Each number is 128 + 32 x the weight over the matrix's rms, rounded and kept within 0 to 255. Layers, rows and columns count from 0.

# layer 4 MLP down (transposed), 4096x512, rms 0.174, rows 3469-3482, columns 256-511
[[134 129 107 123 152 105  97 121 140 107 147 151  64 136 116 112  88 150 166  86  71 111 127 103 110 115 117 140 162 115 102 116 166 105  71 146 116 101  62  70  86 142 139 121 198 122 129 153  53 158 176 124 138 101 102 152 172 138  94 167 142 145 174 163 125 124 101 121  84  94 142 175 139 122 149  87 122 117  89 229 136 156 104  96 127 149 131 193 168 200 172 145 127 152 208 120 167 143 169 142 132 126 120 115 115 187 113 160 125 129 151 123 146 139 128 138 203  82  89 150 113 138 104 132 148 108 124 107 134 162  52 153 166 137  69 111 137 126 116 139 103  99 153  73 146 155 126 208 161 144 106 189 170 159 157 100  71 131 133 159 152 140 129 140 100  44 148 143 102 161  79 141 103 159 107 166  95 120 158 111 122 158  62 190 136 110 132 106  94 157 183 131 157 154 141 161 127 166  83 107 147 114  93 170 131 102  94 150 115 144  96 130 111 103 163 122 116 130  95 140 104  80 118  99  76  29 136 142 160  90  85 126 109  67 155 152  91 112 157  80 171 122 173 117  91 139 148 173 164 143 155  70 140  90 159 158]
 [142 142 153 119 127 177  58 108 138  93 143  96 148  94 129 113 106 139 134 157 178 115 173 114 128  62 212 149  99 142 154  85 124 106 120 117 162 152 149 114 130  79 124 109 184 132 151  32 127 144 136 186 124 127 112 106  91 117 163 120 188 171 127 174 128  55 141 107 119 129  77 159 101 147 138 108 160 160  74 143 130 177 132 135 146 130 174 119 119 178 161 127 107 146  69 102 100 126 144 119  91  94 141 111 118 144  86 106 133 128 142 114 119  76  97 135  82 158 130 140 164  85 140 131 140 110 133  92 134 153 158 117  82 123 187 197 156  94  76 123 115 175 190 163 154  67 123 131 121 154 113 161 106 100 110 110 103 135 129 179  88 137 161 129 107 163 156  98 128 132 139  81 157 139 141 156 156 163 150 105 119 159 109  67 157 196 130 133  90  72 142 121 116 126 124 136 126  79 156 115  96  86  79  80 129 147 120 145  94 107 163 156 111 105  64 127 135 129 136 141 153  93  39 141  96 105 107 114  91 147  48 114 140  78 133 144 140 131  36 143 117 168 181 100 109 112 164 172 144 108 166 135 149  94  90 105]
 [ 68 150 115 103 163 200  88  70  99 121  86 200 122  77 169 141 124 162 145 140 174 166 134 145  98 153 189  68 123 120  85 139 108  55 173 130 154  96 131 128 151 145 141 159 113 106 103 119  97 118 106  96 113 151 117 174 147  75 165 124  97 111  77  68 142 143 116 155 109 116  71 182 144 134 126 103  41 136 161 185  57 100  87 156 140 164 114 132 122  96 131 101 172 180 182 119 157 124 100  94 154  69 154 124 160 176 135 108 133 181 172 146 103 119 107  98  60 100 101 156 123 165 185  84 155 123 121 106 198 141 131 105  90  81 116 150 102 109 159 121 114 174 127 140 156 133 168 144 100 136 160  79 153 107 158 116 155 131 145  77 139 186 138 126 159 115 104 124 178 149 150 128  83 145 172 141 134  82 123 133  92 110 133 124 140 131 111 112 116  74 118 175 163 134 174  82 197 113 133 117 144  91  94 136  92 101 130 117 100 133 134 164  83 134 146 230 155  85 138 107 114 158 161 134 172 137 154 143 108 165  88 105 117 105 124 128 135 112 138 134  99  67  93 137  82 133 167 138  82 156 113 121 110  77 120 171]
 [143 175  77 150 151 148  65 115 162 160  88 102 201  63  80  89 111 110 158 122 103 192 163 103 184  82  77 135 192  83 139 120 123 162 172  92 101 151 102 124 142  95 109 103 199  88 164 147 135 169 134 109 104 179 125 129 147 113 108 184 153 150  35 103  65 103 146 176 156 133 152 107 107  67  93 166 163 134  72  97 132 122 122 104  81 115 166 154 109  69 166  71  72  83  70 136 106 150 135 104  91  99 124 110 166 105  87 129 160 156  92 107 141 167 155 110 158 153 134  88 113 156  95  92  97 115 134  94 112  82  91  84 151 154  80 111 111 158 163 180 101 105 137 137 187  63 126 103 116 103 165 115 179 107 169 137 114 160 133 122 143 125 138 138 111 129 150 118 156  98  72 105 171 175 121 104  78 119 121 101 134 124 115 110 174 116 134 109  90 158 108 115 102 100 106 139 106 127 117 145 126  60  38  98 158 130 143 126  95 153 113 128  90 142 122 126  65 144 163 111 117 147 150 120 107 116 105 141 179 127 114 134 126 108 152 138 211 126 145 152  95 138 109 119 158 158  71  62 147 128 123  56 108 101 112 144]
 [227 152 175 149 163 139 121  87 140 169 131 137 175 136 135 127  90  91  91 106 150 128  91 125 121 136  96  94 166 134 123 106  44  98 159 150 146  80 131 105 104 132  74 119 129 148 113 109  66 149 179 140 105 142 109 123 124 126 133 111 137 119 167 121 108 140 167 151 126 118 134 140 108 110 141  60 196 114 124  71 128 138  86 115  72 135 123 102 169 104 124  94 169  91 172  92 104 104  89 154 109 144 121  81 111 154 160 193 156 151 194 129 181 173 131 148 117 126 197 134 141  89 207 131 128  94 115  88 128 145 143 100 120  96 127  85 121 156 111 124 151 191 168 127 138 179 144  85 148 136  90 114 134 151  89 181 174 192 134 110 103 114 144 119  61  87 120 140 168 157 172  96  61 137  95 130 173  87 127  93 154  61  65 162 171  95  95 178 159 142  93 111 112 160 100 154 164 118 137 112 113 122 142 113  91 123 183 162 188 106 124 117  89 130 163 152 169 166 111 138 122 155  75  94 127 125  89 148 122 169 132 156 161 151 158 150 124 139 106  84 148 210 144 116  95  95  99 138 131 120 110 115 161 109 142 137]
 [141 133 146 145 138 127 112 113 207 150  72 140 110 113 175 137 107 106 153  77  90 135 161 169  87 121 133 135 171 120  94 137 129 124 110  88 103 120 146 118 143 130 113 127 160 115 191 116 202 161 103 112 136  90  98  97 194 132 153  92  69 156 116  62 121 141 117  99 145 152 123 132 118 120 157 165 152 137 136 149 170 185 119  85 157 144  84  77 135 134 119  61  62 146 103 114 112 125 141 120  94 172 108 142 103 131 139 135 150 156 170 116 174 143 151 129 126  97 130 150 125 170 122 136 119  36 156 131 123 135 106 149 164 139 141 125 144 188 122 103 170  91 176  91 191 109 109  67 143  95 101 118 155 134  95 122 160  88 193  58 156  91  83 170 120 131  86 164 106 136  97 155 197 133  92 153 114  85 123 169 102 124 137 167 129  93 141 104  94 107 134 126 137 112 147 130 126  79 141 154 168 176 162 144 119 134  78 125 170 182  92 112 117 166 136 139 106 125  81  93 194 108  86  95 210 139 109 110 167 140 116 165  76 162 140 111 153 152  84 141 144 162 145 107 103 102 121 126 116  89 113 174  65 134 159 181]
 [ 93 127  80  68 130 130 148  71 113  99 128  95 116  60 134 177 158 142 109 114 102 120 150 100 109 110  91 204 140 135 184 168 153 142 121 110 127  60 217 111 136  93 144 145 149 128 140 154 150 189 101 115 120 131 146 119 194 140 140 154  68  87 117 148 166 111 102 161 137 107 117 139 119  90 133  95 184 152 111 183  89 154 148 123  82 162 120 116 133 127 140 129 136 139 106 107 142 149 134 166 127 128 153  67  57 145 130 136 141  90 129 144  89  94 160 120 106 146  70 163 165 137 167  51 125 126 105 146  93 157 162  60 102 113 129 146 105  93 132 164 118 121 115 101  83 167 139  99 146 114 120 176 137  89 148 110 134 101 113 188 147 120 155 114 129 165 191 115  63 125 182 110 151 159  88 142  94 153  81 117 146 107 113 121 138 149  87 153 112 126 105 185 182 167 123  92 107 174 199 150 101  95 102 160 136 146 148 133 156 126 167 120 140 104  82 159 155 153 101  99  82  82  98  61 125  90 150 128 113  98 130 122 119  93 154  74 111 126 162 152 161 143  89 147  61 147 197 169  88 188  96 124 130  82 148 156]
 [125 152 126 130 152 148  48 102 152 118 186 153 115  71 134 137 143 117 127 153 154 150 139 155 101 140 142 113 128  87 115 177 122 150 134 107 134 159 184 110 184  71  97 121  78  97 105 174 156 102 103 108 129 118 118 132 150 178 146 125  88 158 122 122 134  98 119 130 133 170 174  26 128 112 202 140 111  95 156 107  70 121 113 116 175 161 109 125 132  96 113 147 178 158 115  67 106  82  88 114 167 108 120 144 104 163 154 155 108 107  95 160 120 114  59 119 105  68 116 143 138  64  76  57 150 135 140  68 175 101  97 163  64 132 137 100 120 133 186 120 173 107 128 194 130 150 138  98 119 150 146 124 157  97 138 184 196 139  86 141 140 136 137 141  80 152 173 119 110 139 124 107 128 172 171 116 115 133  58 116  94 170 156 126 110 117  71 151  97 118  69 128  79 138 170 170 133 125 135 106  99 116  93 122 167 130 158 113  83 154 162 116 121 160 120 119 117 105 150  86  99 129  95 128 148 152 176 104 120 132 131 111 114 122 112  83 101  92 108 163 127 127 188 156 134 100 107 123 159  96 140 113 122 109 126 179]
 [ 94 166 109  67  89 145 125 162  77 156  84 144 122  36 124 188 126 150  99  87 131 173 106 152 109 198 196 151 140 170 157 146 181  62 138 135  92 173  86 207 102  96 177 151 101 167 124 122 152 183 101 188 165 144 122 112  90 130 131  97  93 157 126 168 130 172 168 149 139  80 131  74 135 108 124 136 154 150 106 148 148  39 104  90 134 121 135 127 118  74 111 139 142 137 141 149  87 167 149 189 111  96 178 128  84 103  79 131 145 180 108 129 131 124 141  87 133 108 121 146  97  47  77 145 112 168 176 174 139 145 119 126 154 114  80 128 124 143 166 129 137 131  83 173 168 113 139 116  68 130 114 125 112 110 193 136 134 111 167 141 185  94  94 155  65 212 168 180 103 119 164 142  86 199  85 165 170  83 143  50  50 181 104 112  74  79 146 106  98 165 200  61 154 111 116 144 131  80 143 117 109 224 104 169 200 150 113 115 129 118 109 145 110 158 133 127 131 127 123 124 161 121 119 161 133 145 104 130  66 158  65  74 201  95 216 140 108 142 159  99 109 119  90 111 109 142 130  77 153 109 161 147  85 129 174 117]
 [128 175  42  93  82 179 160 126 148 130 151 113  87   0 182 110 176 237 157 140 142  79  96 141 151 173 100 119  90 115 144 173 100 183  94 119 120 155  88 248  81 176 153 135 155  75 101 131 137 157 141 124  87 134 121 134 115 134 175  68 176 105 132 117 118 148  85 107 168 105 137  93 223 125 115 129 104 143 164  77 120  90  60 120  80  98 150 136 180 121 130 161 103 145 176 151  90 156 126  87 148  73 177 144 159 139 120 143  76 117 165 123  88 149 131 135 137 240 119 125 134 120 103  79  80 105  92 201 188 153 188 177 172 168  81 126 118 153 130 160 100 154 112 125 107 141 142 120  82 104 145  99 109  58 114 174 110 103 114 128 176  50  93  99 164 134 123 176 156 100 149 177 124 148  94 110 115 124 131 177 180 105 132 111 123 179  88 153 107  86 123 105 184 127 148 157 145  70 111 124 124 156 168 153 103 134 113  91 126 139  62 140 166  89 147 110 106 120 136 146 118  98 157 116 124 182 187 124 154 144 129 164 107 139  92  79 162 152 137 151 181 126 154 151 168 172 132 128 131 115 180 156 124 150 154 180]
 [ 96 122 148  99 118 129 132  91  93 139 108 106 118 170 188 164  74 102  96 146 154 120 101 142 148  73 124 139 157 155 139 132 163 132 106 103  98 118 124  87 149  88 157 112 140 117 157 174 135 130 131 169 130 125  89 110 151 172 161 143  55 130 145  52  76 141  87  97 128 128 121  78 146 119 197 102 127 140  77 155  92  86  97 169 102 150 149 156 104 158 125 122 147  77  94 165 155 136 205  28 122  97 105 115 164 173 128 139 122 136  86 102  54 136 106 170 127 136 107 133 155 125 169 119 110 151 149 134 132 115 123 196  77 139  85 153 111 183 160  87  79 155 120 172 129 119 122 170 132 105  88  96 168 151 171 125 112 168 132 133 106 180  62 135 119 144  90 141 111  87 128  52 169 146 163 111  86 134 179 157 151 102 135 147 144  98  76 115 107  52 144 177 145 161 102 135 123 133 108 118 134 111 149 137 213 132 104  80 101 151 162 133 150 145 117 129 135 161  74  39  84 191  94 113 170  85  94 208 198 136 183 132 120 201 126 165 135 181  61 108 155 131 143 132 150 154 121 113 115  91 132 150 101  65  91  83]
 [129 136 102 187 124 108 136 105 114 160 118 103 129 118 109 132 149 135  93 140 104 187 110 123 119  88  98 131 140 126  54 156 103 157 101  84 141 105 126 117 125 120 121 128 106 149  88  82 133 120 136 165 104 147 111 167 123 139 100 129 118 107  99  95  91 160 148 108 103 102 137 179 128  74  63 169 143 105 119 114 129  74 171 134 132  92  95 126 131 148 132 100  94 179 118  92 163 141 117 159 134 151 135 213 169 100 149  72 122 147  61 137 188 114  99 134 130 122 125  93 146 148 112 131 109 168 161 136 180 176  83 136 107 108 127  73 177 119 106 137 202 174 119 156  99 161 174 119 120 103  56 117 115 126 123 107 124 156 142 117 133 136 133 121 132 147 145  75 119 106 119 143 116  96 130  98 146 128 136 137 181 115  83 129 115 134 137 104 138  97  78 116 142  65  99 132  82  75 128 194  40 107 134  96 125 114 161 127 135  58 149 148 125  99 187 111 146 140 104 145 118 148 126 165  91 145 171 118 164 110 174 100  89 160 127 135  21 118  96 102 146 145 177  85 156 185 160 133 136 109 114 107 116 113 157 128]
 [123 171  98 161 157 154  73 155 119 178 191 109  97 164 139 127 119  86 125 118 157 107  97 137  75 130 110  81 133 161 163 171 190 209 120  70 149  82 114  81 147 125 117 157  58 106 160 135  77 141 137 130 134 142 133 105 165 153 124 123 110 117 175  70 110 143 172  78 130 139  82 110  94 126 107 108 170 127 121 171 134  75 135 116  95 188 104 162  81 110 153 101 175 123 111 153 124 158  75 119  90 131 127 101  71 123 114 176 112 164  97 101 106 167 111 175 152 175 143  80 178  68 124 123 153 136 194 118 118 104 125 188 158 106 150 151 124 160 121  89 131 178 129 105 120 131 104 111 107 196  83  84 101 140 155 109 126  87 113 101 141 156 171  77 103 138  85 138  91  99 169 126 139 179 132 133 208 134 134 112 120 146 104 101  92  76  60 118  73 114 102 123 168 106 194 147 142  84 106 140 134 152 121 105 173 106 120 101 149 127 166 110 133  87 136 134  97 127  88 157 142 134 141 165 142  97  90 138 111  89 115  71 156 134  67 143  99  88 121 143 128 144 113 176 169 157 106 118 132  94 125 128  76 157  42 104]
 [102  92  82 159 117 163  81 103 122 136 127 101 127  63 182 145 142 171 105 109 153 126 140 143 140 106 137 140 110 110 136 179  87 127 157  85 157 143  87 109  73  95 125 133 153  79 173  67 150 196 149 109 141 106 185 129  86 101  68 127 150 140  85  57 139 130 123 116 129 108 162 143  97 109 145 100 115  82 130 134  97 108 117 141 147  87 107 163  95 109 138 113 155  82 117 143 139 124 118 115 133 155 115 181 136  98 151 185 138 171 123 121  81 151 162 113 190 102  92  92  90 152  94 191 152 143 194 160 164 114 159 113 118 143 117 111 119  99 129 103 110  97 160 134 138 147 176 154 179 108  95 103  81 133 169 117 123 160 116 136 120 100 145 175 160 101 155 157 148 160  80 188 112  79 136 151 100 118 139 157 194  85  91 106 108 165 128 106 107 121 164 117 168 125 112 151 125  82 138 161  80  98 145 136 138 136 117  87 166 120 107 157 117 141 114 103 151 123  71 209 143 132 108 104 139  88 105  91 162 193  66 142 112 121 115 184 156 170 146 145 125 125 166  82  81  95  95  79 129 129 150 143  76 173 138 109]]
# layer 4 MLP up, 4096x512, rms 0.171, rows 3470-3482, columns 256-511
[[168 149 147  56 158 150 110 123 135  70 134 214 116 173 131 126 117 116 123  70 115 156 144 138 118 172 118 165 121 119 139 196  95  68 130 161 127 115 139 164 108 139 192 105 135 153 133 160 182 121  69 153 143 142 208  49 135 106 113  92 144 139 126 129 163 180 144 107 131 120 146 131 156 157 132  82 121 156 124 169 133 167 132 101  87 148 143 109 167 187 157  82 166 168  94 112 109 120 109 127 127 184 152 177 127 154 109 151 101 148 159  99 116 133 152 113 144  85 130 176 146 106  63 119  64 143 149  66 188  98 147 204 165 121  93 102 134 155  94 199 155 140 130  79 134 144 101 167 136 145 114  49 149 128 188 144  86 116 122 139 192 126  87  93 160 144 129 137 131  86 112  94 145 176 159 152 161 114 121 162 154 138  77 193 117 192 130 139 114 157  70 153 106 105 154 114  51 116 153 115 158 175  86 143 146 161  99 186 135  94 117 128  82 158 121 141 163 130  70 107  86  89 141 170 104 102  86  94 141  90 118 161 148 140  65 121 150 106 101 143  96 164 140 156 108 112 190  99 182 105 125 150 140 193  97 150]
 [132 101 115 130 104 129 134 102 125 107 115 153 107 177 134 127 142 153 108 133 101 122 154 140  98  98 165 147 143 149 127 167 150 224 145 145 134 141 105 166 107 101 104  97  80 118 128 142 183 117 204 106  90 135 118 146  98 122 153 123 151 119 177 160 115 104 157  59 156 166 155 163 131 152 140 114 127  91 111  73 109 128 116 123 112 128 118  96  95 140 136  50 155 173 139 122 140 118  72 138 116 162 137 157 116 145 162 144 182 148 189 120 158 145 122 142 155 167 143 143 113 108 114 142 138 143  94 120 143 121 164 183 151  80 114 147 111 133 167 119 161 166  59 105 101 165  61 154 126 176 157 139 126 124 161 197 139  95  87 115 120 134 125  73  90 121  92 127  97 160 162 115 158 121 140 128 140 135 106  46 154 180 149 130 191 155 179 152 109 127 168 108  99 140 119 143 154 127 151  76 138 122  87 134 146  90 195 138 107 121 146 146 123 151 115 139  76 110  96 141 132 124 138 137 174 184 100 118 107 127  94 181 118 107 132 109 112 162 129  53 154 180 156 165 125 138 147 147 154 114 153  94 179 150 164 118]
 [113 114 136 168 151 126 166  77 153  88 159 146 123 120  85 155 134  96 141 127 162 138 146 111 169  37  97 155 125  96 140 134 134  90  99 112  74 122 126  90  77 163  77 147  92  89  82 142  96  48 111 145 156 124 123 148 137 186 135 132 148  99 150 141 119 135 193  60 123 143 142 161  91 122  99 140 202 110 194  72 187 140 158 169  99 170 109 175  97 125 154 128  85 144 120 136 147 125 152 160 119 176  88 167 128 150 142 109 143 135 155  52  80 105 149 113 120 156 153 169 148 164 140 152 152  83 170 132 113  67 117 155 130  55  89 149 168 124 182  90 146 146  66 118  87 147 121 117  55 186 143 109 112 139 157 118 151 145 153 163 136 117 218 157 188 147 118  93 138 105 124 179  97 150 160 103 158  79 125 169  95  88  48 142 103 147 168 170 108 148 173 126 106 109 120 117 120 121 134 125 139 155 202 140 191 115 136  91 145 121 180 132  88 157  88 102 103 129 132 163  95 110 158 189 159 157 142 172 148 155 167 181 177  98 204  94 117 114 134  80 120 119 116 127 159 106 132  94  42 105  73 130 134 107 137  70]
 [152  72  95 119 132 105 156 156  87 105 119 112  90  89 134  66 113 145 116 104 109 118  93 112 115  95 105 145 110 158 152 141 161  58  63 115 159 141 104 123 124 179  45 110 118 128  95 105 106 100  95 122 101 130 146 148  75  99  75  61  94  79  98 144 148 163 138 191 110 144  82 143 151  43  78 170 139 145 122 124  90 116 163 156 164 223 102 159 158 148 107 131  87 109 139 112  97 135 115  98 133 151  78 130 114 163 128 129 123 215 134 155 170  94 162 161 132 149  97 138 118 130  90 134 177 123 144 116  87 137  87 147 131 216  91 132 163 227  75 109 160  89 127  80 122 166 110 155 122 101 120  80 128 130 175 175  47 157 176  97 127 204 131 140 113 118 130 110 101 119 156 145  53 128  61 111  84  85 124 114 101 131  69 107 102 119 127  58 182 111 119  84 145 155 163 175  90 113 152 142 118 102 111 159 191 113 170  92  73 132 148 145  92 135 123  61  65 207 182 107 137 201  80  84  96 140 149 121 117  88 107 139 202  69 124 163 127 107 205 117  64 118 110 192 164 116 110 176  83 153 128 132 152 152 115 168]
 [152 138  73  86 123  70 157 155 133 101 106 102 119 124 109 110 145 124 163 149 179 127 147  87 143 176 143 180  81 168 120 127 121 111 125 155  70 231 132 146 101 146 118  72  84  90  94  65 144 125 171 137 140 161 152 109 159 179 144  97 131 104 147 132 156 187  99  83 150 127 109  89 128 135 188 120 115  87 167  99 217 120 110 128 130 109 135 102 175 148 165 142  61 118 102 158 111 120 124 111  84 171 183 137 157 109 111  89 103 111 118 157 114 114 138 101 153 107 102 172 124 130 176 140 133  66 138  92 144  92 117 153  92 240 126  92 143  81 131  87  91 133 118 107  86  97 145 136 113 174 115 143 154 129 125  98 146 115 153 171 101 104 192 146 137  87 181 124 116 172 125 118 232 170  97  81 155  98 215 124 163 169  87 153 165 124 119  96 169 129 149 123  90  92 115 126 133 119 133  94 179 128 115  74 108 156 167 108  83 130  93 101 131 107 139 174 149 110 140 148  78  62 137 107 120  96  51 116  99 129 168 163  91 100 124 187 156 104  96 148 130  92 111 113 117 136  97 126  73 113  86 119 119 131 126 143]
 [148 158 123 135 121 111  89 132 127 145 119 140  81 101  64 107  80 105 124  93 121 122 137 151 138 123 116 127 141 134 166 121 142 142 106 104 151 159 182 103 131 154 169 158  98 149 103 147 137 144  87  94 143  62 146 138  86 111 159 118 154 152 138 108 112  95 103 129  85 165  89 160 110 174 129 154 165 106  97 131 158  84  84 127 113 158 191 122 147 107 140  68 128  99 146 107 189  53 143 110 137 147 138 120  95 110 127 133 123 125 133 188 128 111  83  71  91  98 179 158 112 137 157 163 140 120 122 116 109 145  99 175  19 126 110 161 152 129 174 149  77 139 128 140 143 105 129  77 108 146 109 101 104 183 143  77 161 125 138 115 102 127  83 147 128 150 103 131  90 181 155 109 151 157 120 119 134 103 104 113 159 168 132 165  67 129 117 143  96 156  95 144 139 127 115  94  90  98 157 125 148 170 105 120 160 127 155 159  91 123 160 180 114 106  85 156 117 151 150 112 156 123 177  97 194 164  78 102 123 122 136  95 176 149 128 117  94  97  86 123 120 194 131 115 154 134 119 111  78 148 134 174 101 105 141 171]
 [124 132 135 124 140  89  96 188  69 108 187  97 149 141 182 103 156  98 153 144 149 176  73 121 160 130  90 110  97 139 128  89  82  71 146 103  83 138 129 121 138 112  72 130  88 139 102 146 131 136 135 110 145 100 133 149  91  93 176 106 148 102 142 132 125  84  76 121 147 112 155 157 168 188 113 139 125 104  82 192 137 112 102 107 132 148 107  69 110 161 143 161 132 112 127 117 144 133 151 171  41 152 131 164 135 140 202 124 115 127 120 136 173 211 142  87 106  94 115 123 111 152 131 171  69 108 102  99 148 130  95 157 114 110 148  88 124 135 168 110  99 133 106 143 149 115 102  87 170  81 138 173 102 168 113 166 106 117 151  68 119 120 169  61 144  88 131 147 119 147 116 169 175  71  87 150 114 138 188 124  96  97 150 132 161  93 138  67  98 122 141 117 147 123 124 106 145 138 160 101 148 101  83  75 176  99 145 121  96 126 152  97 138 143 131 172 161 129 130 113 176 102 154 121 125 102 123 125 157 145 155 108 127 126 141  92 170 116 159 136 106 181 121 134 135 123 116 105 107 159  91 168 126 114 105  97]
 [136 138 112 155  77 126  55 118 139  94 152 137 172 110 118 106  84 122  88 115  98 112  66  85  65 130 161 175 134 107 163 127 144 131 136  95 147  96 113 173  57 186  95 163 188 170 119 121 158 116 140 154 149 137 208 116  84 151 163 143 124 128 129 139 151  91 119 155 100  83 154 120 142  78 169 148 171 126 114 134 113 138 113 121 122 135 162  95 161 157 124 129 116 125 184 169 126 135 181 146 116 157 144  97 155  90 160 142 115 144 124 135  97 134 141 106  92 148 135 141 127 169 164 110 142 125 130 156 151 112  99  71  96 171 147 142 171 119 139 115 128 147 107 112 118 191  94 141 137 113 143 134 225 150 116 107 102 119 134 168 114 163  93 112 148 198 148 127 169 149 122 108 175 161 189 147 118 131 194  56 125 100 174 151 120 114 130 103 107  93 139 112  92 135 114 186 162 137 135 154 159  62  83  93 129 181 140 134 121 115 148 140 145 156 160 113 122 155 130 145 115 126 116 110 176 120 140  66 177 115 183 155 138 106  96 135 171 158 143 116 112 140 143 198 160 147 111 123 110  94 125 116 106  75 167 146]
 [145 112 115 181  90  95 186 114 175  76 172 152 108 150 107 105 120  87 115  69 109 121 107 136 109 175 152 124  54 180 165  81 133 181 115 126  59 101 106 149  89 179 159 148  87 136 111 198  73  89 106  98 144 102 205 160  42 140 163 147 152  84 177 208  75 114 108  88  83 174 142 119 122 117 105  99 185  63  72 154 214 165 248 111 155 148 147 153 171 133 152 110 207 134  84 128  95 146 138 130 112  95 110 121  90 138 115 126 129  99 121  77 156  66  78 141 115  63 134 161  88 108 105 129 180 123 116 174 124 163 151 143 102 136 104 119 108  69 119  98  42 112 131 101 158 141 134 159 138  97 185 127 137 118 165 111 144 148 125 119  67 169  99 103 193 142  90 112  57  88 157 110 164 109 152 148 127 165 117 155 118 133 190 125  93 115 157 119 120 185 147  72  68 146 185  75 144 157 116 117 161  99 185  85  73 130 141 104 122 109 131 109 108 141 144  92  92 186 136 135 152 124 106 147 160 133 148  90  79 154 134 136 143 138 124 182 129  93 153 145 105 181 105 175  88 114 180 116 116 144  83 145 152 153 110 171]
 [112 144 115 104 105 184 123 174 120 101 138 136 152  69 141 168  89 119  66 155 169 100 114 161 118 201 139 135 105 128  59  86 130 116 129 133 130 132 198 136 104 101 121 129 121 136 178 150 102 149 210  70  95 147 103  90 180 142 156 185 160 146 113 181 109  94  85 126 118 121 165 168 123 144 112 164 136 178 105 105 148 107 139 119  76 121 155 107 152 116  71 128 132 130  70 118 105  71 115  99  75 137 101 114  95 152 161 117 204 196 164 121  76  98 157  97 160 185 128 127 109 126 144 214 156  87  89 130  90 109 162 187 141  84  61 162 132 207 145  64 131 112 156 164 167 140 168 139 184 145 108 163  94 122 172 152  77 103 137  93 132 100 142  72 131  93 114  46 101 130 172 109 169 162  81 116 125 112 127 143 159 173 137 162  88 120 132 105 143 209 183  86  92  69 164 149 207 178 121 197 102 170 133 107 187 139  61 164 186 115 132 114 115 180 101 129  94 162 121 132 153 145  79 206  85 128  70 144 134 170 142 170 146 104 116 131  33 103 132 129 131 136  98 104 124 109 130 101  92  87 133 164  84 113 110 107]
 [ 60  90 114 182 101  97 135 116 128 123  93 164  39 109 140 147 201 116 117 141 128 130 115 107 123 158 159 103  80 103  90  61 166 121 137 145  91 133  56 121 163 118  90 107 116  85 165 129 143  77 143 174  76 138 144 132 194 138 109 127 120 125  79 137 164 106  47 136 186 148 178  61 148 133  88 139  85 142 154 129 199  86 148  82 112 169 140 131 114 122  80 144  96  59 176 188 141 134 133 112 140  77 120 115  98 152 139 117  79 130 152 128 139  97 175 156 100 138  91 196 149 137  93 110 100  65 112 144 143  97 183 109 115  96 142 127 126 199 101  99 117 144  88 166 129 139 166 157 111 156  84 127 139 126 131 121  88 177  87 119 148 175 154  91 132  99  81  82 139 124 188 239  98 173 116 210 210  87  40 161 172 198 150 111  85 116  76  97 154 159 135 144 133 155 159  91  95 133 133 125 162 110 189 138  79 103 148 115  64 158 186 121 151 127 152 162 133 131 155 101 164 141 120 155 179  82  98 124 139 148  72 182 111 173 139 152  87 157 103 138 138 117 102 140 189 157 139 129 139 163 119 157 149 150 117 106]
 [146 147 145 132 180 121 150 145  64  53 181 159 116  57 123 167 125 137 172 127 152  98 111 162 135 169 120 154  92 117 153 123 160 105 132 114 144 131  80 126 112 121  87 131 100 171 121 153  73 117 175 114 122 155 144 138 105 126 137 103  74 146 110 156 116 115 131 137 111 130 125 146 138 144 119 123 126 157 122  99 113 136 147  95  88 146 122  93  69 183 178 103 139  94 165  78 149 119 157 104 114 108 110 119  95 191 154 107 140 128 159 115 108 179 147 125 122  64 136 124  60 165 117  90 106 121 138 167 129 136 106 116 141 133  83 121 159 111 100 131 165 179 138  78 154 120 126 171  83 129  53 107  59 135 118 154 194 145 148 111 106 123  95 144 116 112 145 123 129 144 169  44 156 105 204 185  90 123 136 142 104 103 114 129 105  96 156 148  93 113 122 161  80 107  84 103 125  99  74 113  96 120 121 134 136 189 135 131 134 108 175 110 121 164 164  83 123 141 145  82 130 125  73 103 105  91 122 110  70  79  99 104 136 137 150 114 115 158 126 122 103 118 115 145  82 220  97 175 119  92 115 121 100 152 133 123]
 [131 158 184 133 101 117 102 172 182 106  84 102 115 180 167  97 172 156 160 116 151 139  78 166 160  88 109 133 102 121 144 110 190 149 139 130 139  99 127 101 189 121 121 124 159 188 116 160 140 152 135 113 124 150 152 170  89 141 181 112 127  59 191 116  91 128 115 129 135 137 108 106 134 138 103 121 166  78 115 177 111 136  82  71 143 163 145 115 143 133 165 138 145  98 105 137 127 169 107 129 103 136  77  94 139 192 133 160 147 153 126 108 132 125 119  87  97 110 158 161 147 138 111 115 113  86 162 169 163 149 119 110 166 100 115 100 113 129 132  82 133 105 164 111 144 127  71 107 134 153 111 123 155 164 121 140 143 116 126 137 101 123 122 125 132 135  89 132 142 113 171 132 177 124 104 136 142 156  94 157 141  99 167 115 133 138  93 121  90 122 194 131  79 142  79 110  92 110 131  73 134 140 157 141 108 127 173 125 149 117 159 109  87 110 144 119 113 143 174 104 158 166 113 128  78 100 101 120 128  95 159 134 149 167 121 114 118 151 116 115 153 140 130 101 118 108 174 125 172 128 141 107 164  79 102 152]]